Each number is 128 + 24 x the weight over its row's rms, rounded and kept within 0 to 255. Layers, rows and columns count from 0. Numbers have three digits each. The size before them is the row's rms in percent of the matrix's.

# gate: layer 2 MLP gate, 704x256, rms 0.0761, rows 680-703, columns 0-127
# up: layer 2 MLP up, 704x256, rms 0.0761, rows 680-703, columns 0-127
# down: layer 2 MLP down (transposed), 704x256, rms 0.0255, rows 680-703, columns 0-127
gate680 100:141122143146149117126149127144117106171141087122170120125091135153140109169152109172139115110085154126152153110114137147125113086135153145151118165149115086149153150101147127151131122101121149132127102147061130116172084155122081105112155118145136132144122106137127129146191195142104139154116104116140115141131138153118159141120114175134093092105159109179130131112126114150111115097061
up680 100:150092136153123115132120153130117105126128104141134132111147149155152108137123105185136106103096131146139156142077104148094105121151131112137135161141094133162134138111098127133145142119116158129184127182095154154139083151106124132120124103102142134108144072139157139129154114115122143154156105066128139111118122130071115149129149153136136110137154121164108139110113130135158145111116
down680 099:161102168123118110132128154125138095142143108143124138104140157108127099142119143122136122122117135093100151114091109143145102153121111157108152126126116121118113093151116158183153140151150088106145106137126125128111105169093107170148134112101183127115088111100116154103108145117116151104126132128086111120102165160150114106132131130146096109081103120163140171069121136153128137148095
gate681 103:117108152124173116122127119160118118146151140132142150152102117111106157203123163140071114163126086112128108113098137158116142139118151118121117124121131123132157106192144126111098126080117148116099142092102117126151123160150114090105150167217087170132119131106104146146123114132142160201156135107149172112125138126143163165115116126095152111110110113180117121128153090128113157144120
up681 100:120095118167174138098131082138155163111134101126111157111104128116136103168103117086168144135147116101151128100131111124119114145144152093143119103148109134114140133097106133116119149140130121140128069122173123138126123116117124133172166114107127157122141099138131121067079130104122153154116114093149153101128158090134134181136121116130158124163150140140176124131076101131113109136117
down681 102:157140126180089140141121165129145108140184134139100121134138078140107128120122109090135191099140132118129133101136098154114104155159144136112161132126117137141110123167111128121089118149076119098093119117105127109125136117113129139143169117070118124116111195142133137130132111082097109110088139094160119151118133112133120113113130126131118192097099126125147117147091136101134141179146
gate682 102:141123153120084118158129134147122127116117112170092103121119111138145119116107133178074100102138076124077149099110077162141116148141144095168161128138119128136132116117123141070131151099137136115109163148141132060129116138148101148094191139125132143125137128131121088133102183121129136144126121117143153128133100134078146162101131154122155144108138115142140107141107114113111136119118
up682 100:112117120111130089162112164144111118132111127121146129129189128138146142075144104142103101107118121137086103138146122117115160120129169141092086099106164186173123113105119133144130149116090167117147138090155120122104109120127105139109158140132125104167144144131124128076115134118129141108094109143132157148157127133116078157099137097159086139135147122135152129095114126118118193143142
down682 103:137119126159163111133079146178132129133113133148127129123139106120148120080134131099139145143144164144117142102129127121121118123138098133120124095117106154146145105149114126129130143141081156145160149111130138142149171113102107112160105139117184114143108094136161128096114100086135146125090149090133109144132129140154082125121129114127083145116123153089139124149116138163109145177169
gate683 100:095107148154124105062105134151136139124142112117139110147162088083151099088114080158132124164111135108096115080139153141152135121128159138099127101136113153098123127179093110158132157099132164122095061142090097119148177114158111129148128160107085105156088161133137136099094104075135144160149127111122115094168123156108141106123119144153133152184096123103175086143126142130169090124126
up683 103:092147144144124140140130121111133135139146118126145119153144100144136106160162087118093143134130140161120114153127129145153113106122109178091126069108108167125121103153121148131149133142130119125110123174113116117128143130149137143122098096106120118144099181174171141162156103113105154087163148131130121112072147119123151102061132087123143114155096109161105114138130109164166110135132
down683 103:107171147150107099128126106092130126107105081138120092112108098162104179095118131133135102101097116164139107125134067133120118111142152096149117137141144133127131122092126153117115125151124142168116087079122092161146126120121097091114089092168107140092148127110115137169142136106097113175108184130089109134144117140137149136104127131116183121068123120137114128141124154112142131155135
gate684 088:164114111120109137110178107115092110197049128164177100133146121130122115082129128153111157124171133146116117145111145122156168097105119066114079134141113097163114171118124148125097101148176118107100131123162093140176100140142114112098166169159161138157077112113120134169135095124111147124129158117116097144150122123102119142158135131124143178153140105157139109148109110138110087122121
up684 083:176112117099117120157162120144097120171092161183171128153164136123111121078107134169111159110156148149118133161116172129159147085119130075111086123141107115171129165126140152127114119125165130133127123135140085109196096116155141124102157147144161135160123121116098114144132117090156128127138172134114066141168117137125119150116116130104121189152165108168144101133133102124134092107101
down684 092:156104123062130111091113106186126132191110118173150135134123175123137087088106128106110186141114142162144113158127160119136130090100143106089137167143149143156120127153152173141121107107113153116138100148111116115151110112141115111152151161195157139145113143108099114083105117094158142124130114128088144088156182146144092139108147119125131112167113150105114098112134122150115159119119
gate685 103:156098165170123129123108143143093159120171131129167203108124088126147185146158096143160149128111146173102129103115144178108138148106110165129131117129121115135138143131132118103172123159094108131124142095132149168142122132174136100099139160165135153109141063135122121116135117110169164171155097139165142112156183165144140105134142163124176160133173146117144120122106125104108088143115
up685 099:089099141108121150166118127106139098133128115144117125136129167146114111118070145095114150129157048095153095101122103139134106130145130140123148141172131158145105174111127106152089155130093150097135131164132122081109150153126109148162080094106148140159101105139128133112152163123064125137135142142110151140111107122102115099097150110116117150115125167164095130147157066109112132122134
down685 104:150134142123142123163108179121147117119075107124123140138107204151102103151124131117125100100118135120119151136138117126145155118158140125110157132110143148112138142102138114152105131147130174094160152115141118143122105099134141135144151102132182116128119120150117138116109127138090132140133120149150121144150129120087086174087152142153172127196166136172117146118138146113142146157147
gate686 098:155090100158162124143180115094113139117166108099160148157122115112126106126118114153105123110137141107091152147116133132116109085188140179125120124181134117123165124143144134128097131093094118149106156094119083111072096110168119127130140172132099141151101123110156148140120119110148165143138139124164146157094149112123121108111123104108155069140107117132137089118154103124150122165141
up686 096:123121150153100108108182137128166129113144184120139107128124113127074134116145124180145082141177135114090113136099155178098123137131068087105100146131130125106131117117177086137133083137114122134137154159102141110141127090111114108138125103137156104166149141079104128082105105136095151123157137113107158112145109098126098175126117058160117149103119140102132097152105126145137116200109
down686 098:125129092099154144142146081149056123141118061100098094115123108119134142139107132119137147090124169123097118117146120141128122129159137173119115148131142121120133139128127130141144140135175139111145127092133139101120176148155128150117148135164101116139078080157153108119141161167131130133140118121107079096113157135130109120166131151117128120137140135121147098113159101111169131158121
gate687 098:144118126198154150113134129085115136087141113060126088119107142090123106086135149088128125139151161117153129100104098162152134135128145132102100092157121119136096097160132134133146104134142153144111091109125120090117165122122139144152126131175154063164091151110113104121113133126125119136125099094119193170164157123122089119130096127125115116083114134151084142123120121109104157073124
up687 109:087121115128157119138153121142087169145128143120136161127136148126146136127153108105129107113091083134108127152105103146117133166094119101150117124126150163100148154128145132143147140101162092118147110179162127137139120090146097124163189140140143114125126163121133127175134085088107114122121115182127149092139112126138139166129131080128138112140135104144104132151114167148157141167133
down687 102:101094108119141109134104133123135138099124163080102162122131156120118121104149132131149141126133121068149135160131110122144134129078134151124096139083131154161153140177164145093121176143130121167138134108160157137152131131120148151125121103128151143123125139162124129120094145107095155151141128135162136140167096129156136152161099132147075131131122162145146106111173122114139126170108
gate688 090:125144143108137119147151121131157147146114153175102126147118126166084148120130136156139106124144150146158108118105141120111168110117151162130107111131138171103168074177105124075113125123101154110065161113087157162128126136149157150126164125134094138091135076161108097118069187138169102111151159099124117145112122121102157130147088109095143102135138107108097120129130130114133098111148
up688 086:170122086123120136167091140117126108153152169094111118113154165116133088146105154117113112103125101089095076148137157147084129110130109115127159152121100121153149139130132135168147105123120159175176147165177101111109168107118149110088113152092180143157125160127110123109161082110104126122167141092128133107106156127183119110142142129146132168145129161116157155120100082146139141146097
down688 094:113167112133162115138074164134140141139155141134162148138117189105097120122112155110097145124104105147131071160139128123086137106083132119109175126155109124134115129123131060140159075147149155141155106105104149157080132119131116115189128114121143133143108098120092151116128152127144160164136120110154135157128121126117167121119096099151133126108141139116157117091129140121130110158165
gate689 097:137091144119147130148061096092106119134103138129154133117098126158125139121161158081131134102116150118115145136155115131122158157149097111130139151124137089134095132098166135167088116151140099093140099119121089105145075138162142102103116125129093102146145161157141110151124146168140165089117163165132086130108122142127166119110135136103149108124128100117133120130146158119087117141091
up689 098:136106070118105130111112129087134107160103109133097123176116142125115150106141125142133158116078154138146112161124155132085130121117113111110103140117125160155119129161149113087115145121106119150093122123097113133136124146147159164142144115119111118129129141130117101101116101128181130072155133109122191133095072127157128121144111154169129101198108164132155156143145117153144102147088
down689 098:109121157140118169123120140109159128101130145158164170089101152106145139133108123153144167162111161143110113127108131131121134106147126139130149114190143127110105128170142116150132137142148149147118165092092136127133150146113128132138102137086170152118139140162140107107121154141147152121134108110100135112123074112138119189140132135143123121147166094128139088158125106151096081110121
gate690 103:148170124086130116065144133090134096098130151151099098108087157139140139102113106132135124127098169144101109148117116143137120141134124115082123161120111143149143108136133115129130142063120127133127115126137091124098137128131134124150119170158120138084142121149106145108122122059142139134147112160101099143149135116140114124143124135098113145148144125145108086101126104124112114116110
up690 104:087158100167135125091185136124137143109171160094131149105144126162140127114157135168111078112098132129138129152107100129130185104137130114114103129177144142156149099116139123132150119132144086099116111112112114152133122085154136122138145190118157138090138181143113135102148120134115112139149132104129129110125145188179114092112162163105134124158128132130096122085147173131121142136119
down690 105:094127137084153157118164144171142131129111127116117118117137113134154123108124144128142126178097113128129149145150137099154127149124109150110103145133112141091143164131122137084126081137132165113106082106119142159136113138126167121097177140100095099114122149131084198121161167139127136088159103113128147138162145123089100077155141142097129140145158149128082123111087111140114169131098
gate691 098:124142116141162122163104138096151127136121119120125133099119133106174144114159125154114075111114123123111110161137147141135151152140057116126104109100161106157166115108114144130125091111125147141114080156095129119154175099158199103110115115121116135122113100143167126155109135136152119140156160147105105126185138126102175149132154114087080132107126113099113122136101113141095131129087
up691 108:123163093124169149154139142132129166179130120108137123120127166079171139134168111143121087142094098112095118158163141130149145163151113120143127087112169123127140117112143163149102115133106133122131103135111144133145170122171149113139057128133120179081122145126190114172116120101158125146142134109114114101193148150151161128109158118116059101120137122095118144128105114132085135120102
down691 100:101142164091120133130105088122126128145094100114137155093147128083149165075129103120148115125136136164091146123179120112167134140137136116166124138135126131101169132104124120145107119126118143148125100141141124114099167099143101103143092163152215135085128124129100105119125085075170184163114139117117116114171129127156157134112130106104111133163136144102112124102088109117045127119127
gate692 100:121131124135123126185156111080123077127100130126097113133131070151132111150148113109127102085113126158129129163125103124130164144105117092126132141100126109120117097161113056133144107137124120140111146122123130135132124097074135134125111138125136116113113119129137153128137130121118138082145139148114133128091123105098148150146109136086148112119132204086114135144107104108124102101132
up692 098:132147123146095140078113164112160185151109140127148133114144168148115155173123151141110169148143132147116106135124143135136131128105107193120120129139133159137134125124131141128105140136157121112145104148103129119122115156142119175114137080094136094134144118126128111116100110090151122135108108157134145125155102164115054151128141149140155165150128097163124131098126129191110153133107
down692 097:146132127102139134193084147124155196106145162148118142098127128159116148145158124141119145117120111073152103126154146144147153140169123146130096065089110164112139105136120143135145088136186107135114112146104123119085129135123132095123108110154086105178133107130068122121113143111140137142152129169128115128126078112099170135163138139149148147158102122183147137150092122149183135127126
gate693 094:079098120147123170169141092125184134137130124107136122173116112137147093134076137130112156125160119116150108121153124126103129155138116114143098165162088175168105088141187102110088099129173123118144142140124105146114165130139084108134137109127136134143161124155098144144150152108071148158167106093137128134173087142160087088162113130139110125133162122139145140127119125158117116112117
up693 095:126163111141125120111151135117087154176109159154127073104175141156134177126135116128136115140115108127118163127139173121137147097111161120102131116123160161137123145106060128141171146162109106138135152152132129114133112093079148121143123096108154089204085120151153106143091103173163076107122122155104157100090131112100140157107121157111125163126112092127097119120114137112157109140166
down693 097:109096168140137096148120133123132121089093115083147168153179111137122131132154089131140103138122123138112129126135162126114126147106115120155139119151096140127134122152088117135135173132127124110119146147170169081134130119099141152107173122097131128113143111103123105128124083160141118110167179145117141121140139152112129145094159112079182190123151169183117102143115103128116123126142
gate694 103:124143112155139084121134139105113138106086147115148137137122114165150114131140145138089123147130125141141088093130111133101121101139095136114146118144126118114090138124148133134106154116113101148106154094102135121120118085148146111125142171135134148111129127146171124107134128122148103140144122177121117136159098104130120137142116124102101144132122135070135126154126128100147094136132
up694 106:099139120201132084142155118137164151145126164122107105128083100129137093082144115152115103148138147139140101084080141130105159095129124153147134138120136157105113121149107128095103142147117124146148140135103106119118090116118100137119091218159167128090100163119174164111121186130118112130116113158121116113187105138171116127121124134140135151102105120104136151170132128109117117165169
down694 102:162050125143114123176157104128108128158151140117085114118103160135078128102090107186118144088141142155135085149105163145128124107146170126110097113139159121077133106198082126120160132125139103142146171139131108076126145175134123136091116179136114111163119129148137134159095104103119119116104115135139131110138109110123120094123171113145123153152153145161147124152124127148135158160137
gate695 111:143129109091096139117125140113094153117144150107075128096111131107110152098167130120166146126080112111111126111126144148153173168120111098137090141150142128150100119128117127141125155126103118154109092119133127137119169105161169137118155163130145076139099148074115098102153108097112155124085156142116149166105125149134134170123088122176185155140091131107145156150111092155144116126060
up695 110:146105173120143124139166128101140159142140100153143174136084133115122076135158111165148127121141116154156164149140150146112104118118111100110146129131157140139115151136098125121163158117101169165101138124135116136162128128115088134169100095185135102108127131132096154164162179128165119127092117143160145117114170106137118093095137108128105157098173130166131118077110128118142102130130
down695 109:127145124119173103113128126102113155128173122158112120112111132121187105129140134155134196142157147099110125102124068103114144129177133145118105116136140127163130148111074162148102146105138136143101089069146104139155112128162120140074096133082112114132103122141146155156175089122097119128084151111141123182078163103139101150100119102141119117154104125096096135137129103135145118137105
gate696 107:134132141162111146134189148146144149097098125124064152110163128116144128126112187107159093143144113107069136185144155141126105097182135120155126116139133126126194109113082141142096139151146143138105128151144133109125126082122164156151103116145133126137111124151142195114147103149151154131102102187130134147095147103109071135110155148139129119124114103128117140144175146100139132115097
up696 101:114123147167153131127152157112120115155164158144137119170131125118102148148145149116116159159136125100150154151123146133146140171103138143126147163049118121085129131124171149115108140126114130111138146106156114129158144165159121134137102172130093151102166099083138102113121133104121143150128136157170142105091126107134150105111135112096121097145151140105120087115098081136113156151122
down696 103:109101139140172101107089137123121127160177146137121078159160136134114137110153115141116162123137133171140101130108107127105130157101117151114132157125134142124138144137159112177183150092107151194154151180108137096146119166113090092136157126135102088113183120117132073121116096147099154124167136097155107158101119155193152122168085130119141132147109134113112141109103111118127118125092
gate697 096:151130135130119091145115109140088157099119130136111094186118187150090108142135124125166067131122119159115162120121111122137077105163085133137123130154116148131190112132137107119155138119130150095100141128131106115162117126137107086123159180152138076105092131139127169149165181143099163121103091125131113103134139118114100153125085155108109106123127131125117170146104083131124143087119
up697 096:127112139135106094138088180096137074107123154147114109126135112135164113120155129161101148132112128087082128126149139153107116078118145127120109149153128141153084137126133158140124096168114097134165115117166141148123108109112121124127131106115090145106138121113176123096130129115113126131160150159106164151126118147166115112124162133117145132085146170123117093152178154157147105137114
down697 100:134125102121113124111134143119103097150147109117176106135112117136155081117079099137141121109084118099160130075147114126120096125139153159161127107141096134126105142130141085126125153203109105077153132169113110162050137162111153140134103130113098106159124143158139138116132112127108137140117142142101104160135147138127132146116124136161100133118127136122080142124122151120119110173167
gate698 099:144131084118120137123107121176135154093106142113140153100109078098134124126141107131122137086146172124112129117147110151140154140141089092127148151158107140147160148142090127099105147113135160120115141069131165142103154173151136152139120114118142143115099125164126177157132104116119112181155160128130137130136187142142111142182097125153148130080122134135091134132108118114096123127153
up698 097:132123126150147106145107120141137152137140112112119202130117095076167151093156137136096119127121152127110146132135176166129151130118147102118122128162102189146183088114111125111106139137155154128077130089136165119154133149105105066136095119115141107107118135131047177131104173142139137137182093086126117124105167120148133082115144116112138114126132135126124133119133109128107097155124
down698 098:171128126152130136144116168102129166092170113103107109138106140127141127139155152140089163116130168151113138151152133091108119140172136141151151123120124098094108127143138125135159082118105159108131140115112135121171144096135127140149119126098122144162112138130141107127134095098133171138134121129145099158095124132106108152116136129070138059112129114112102143131118092153109129114120
gate699 105:158089159105129113124102123144170141116110110144111113133166127099162117121139081177124129150118143126147131125137134128119165141100118108087176136118141109152167094120088127082104119145137147106084140172073145155117103122089130148093122149118089086139119154116135134140087092151138100127115129117138103115094148157115137110089113158130119135116126121147185130128136122148132148137124
up699 098:132149153126135122104119183110122113138114128144118116132096178125097113105099130143143137107146139167097144103175119131137111142084124107150086128153126168142123112134143055077149154127141121095104118128139158109067124111131151176118119123120120119112080116153162111153142139115159134105145073154088145122110137141147143077122063096098131142110123112161137125113132138132125081127174
down699 102:149135097141133146124147097100148120139110112132086120168127143105140121149144155132130145149131139147148110127143163074106159077109116131146156108137160123125131151122127130086138135160095120134080121151130099179100130115200109138112077106154154153085102129145120116158164121163134112127145117169155118121077161167153122165142163134135138106104153113137132107130129141121128127142121
gate700 092:143062131160141092163137130110115137148124155092142132091132098127135170109121113134155128163119105096098132099118154130127123135129144112082164080128106069098173127116091138112169132087143092140141139109116131138125133143114160119146143121100100137154147139077157125134131096146174143106129126152117101109165082130075134116090129111122127104148163167125174068131146122155144118143137
up700 094:154103135145131137132160140193126116126110066148146136161141153126096115124112187099147124110150098185159111143117120084124132105088123123163085193145159145159122119103152106126094144123140118123141117111129152115150126146102102122124127141157130141112099127150136106108087179118107092143096144093140103145156107162120109099150140125168093186124136110134064106143143095149117115097098
down700 098:149158082167147132128133109128093075135124121154116142130112135126129137132116125121147055137119107147120097091129098120118132133106118140159131156138069139160118094088152118102102128148128152114117114140095153112128142086113098109114111142166111127130135147165110132122085135143104139142105121120126117148127130117154129111161099111159160127144157143158106169122177110135132094104105
gate701 098:113151099132150132123100067144122097161133126150119127137094125126080116124158150080160112138115113121168116120161136154099126115122090109108110127082093119109122120090132118139162103142123085086129147095135144149112124100127143102118159162144098124130144103109165127115104106134150145121149134136155130128112173144124150177153093082148133102150081104128153098117156133119130109170124
up701 093:168150120135112138165127146103096134130116157128135117152152139160118106166163118162111153151075114101132158108142162110158073109130154118144128153118147120157092118140099152110122186153159105145146102153121140074110108176135109104131106172128134129150120156133132118138155110114124122135120086146149107111155100089096090121136153147100134150123187131149102107112149107166128124057127
down701 100:186103149138128101149128149115113129113137119160120123142149088115128101126140084163139064127103126108102118156166131127148163121122120142110158135113141121110097101180137114075108146145150128119135105123122122094164141132116121130085120131072167121127103125167111125095170114161118109105130134118108075140146137107122093128137150135135072166123121151184101147125142151139195085083150
gate702 094:123133090104151145154137108158142131062080136125107108134186150134120141144123111144161161162127141097135127144149159098182123123149124087116111134122157128106128153130128127141112129146126155146127109111162148142192121123100122159144131148122103132144127136136149114123092141145179143122114128126154101163147114085121139109111117129127097088136137080132128134170104117118130151128142
up702 091:141160158098151104135140134139146135114117157167115128146183127109129129144152145146174136131130168088093136138129134090167093117133098077124081166108145106119160113068089105149116146103100148129171130091154161128152133107098143164156094134127127148153136150162151119120143114139106147140104163134148122165150142105103125101119141145126131118123123109134126127134107141138162163121090
down702 092:113097142119104103145132116079091125135098146102128137133116089120126167115155134104128170128155122121143118129128127149127130138123115124105104165122157126122116118144121176145174124147099159153100155108135136129131148151157152141109093128128114154127141171123129137070111121150178131114099159128091153087114131074105152104079116093128152124145137135131170135161129118135129148174112
gate703 095:155130081122148130159150075170152090144169163166121153109140142147116173146136162110100091096141111138123133121115120150097137124136187103161171135115134110155149129073145150141144112132123121111119163160114083117150118141175153112090100111120092146151132158134186103090155126115104123128108099118139087148131101162127140158146064098125122193132158110139105116139146084114110121108158
up703 097:124123154111139188117163138158121109132120133156086149144146178105169136157152113113095146132095167106090142070110156081082147146123138124089125162138186149120135135113143088124161091102110158117115170117130117114153123127114142074118099138129134146107104138118138127101197158088145119139107121108162069147109108149102130132148106132136132180084145140123115100133140095116142098138142
down703 092:134160186131101160121152111126165107128159169163133105108140089124111137131133177091167175118121136185125075119122153119110157156128129102128135165151146108161132137112165132118130149138095138131146141147105106100152135105128119124111111116125123165119129123136124085106152142081153138087174111141136117084107126131122125116104122089091093143111189155110127131121110147133121089137183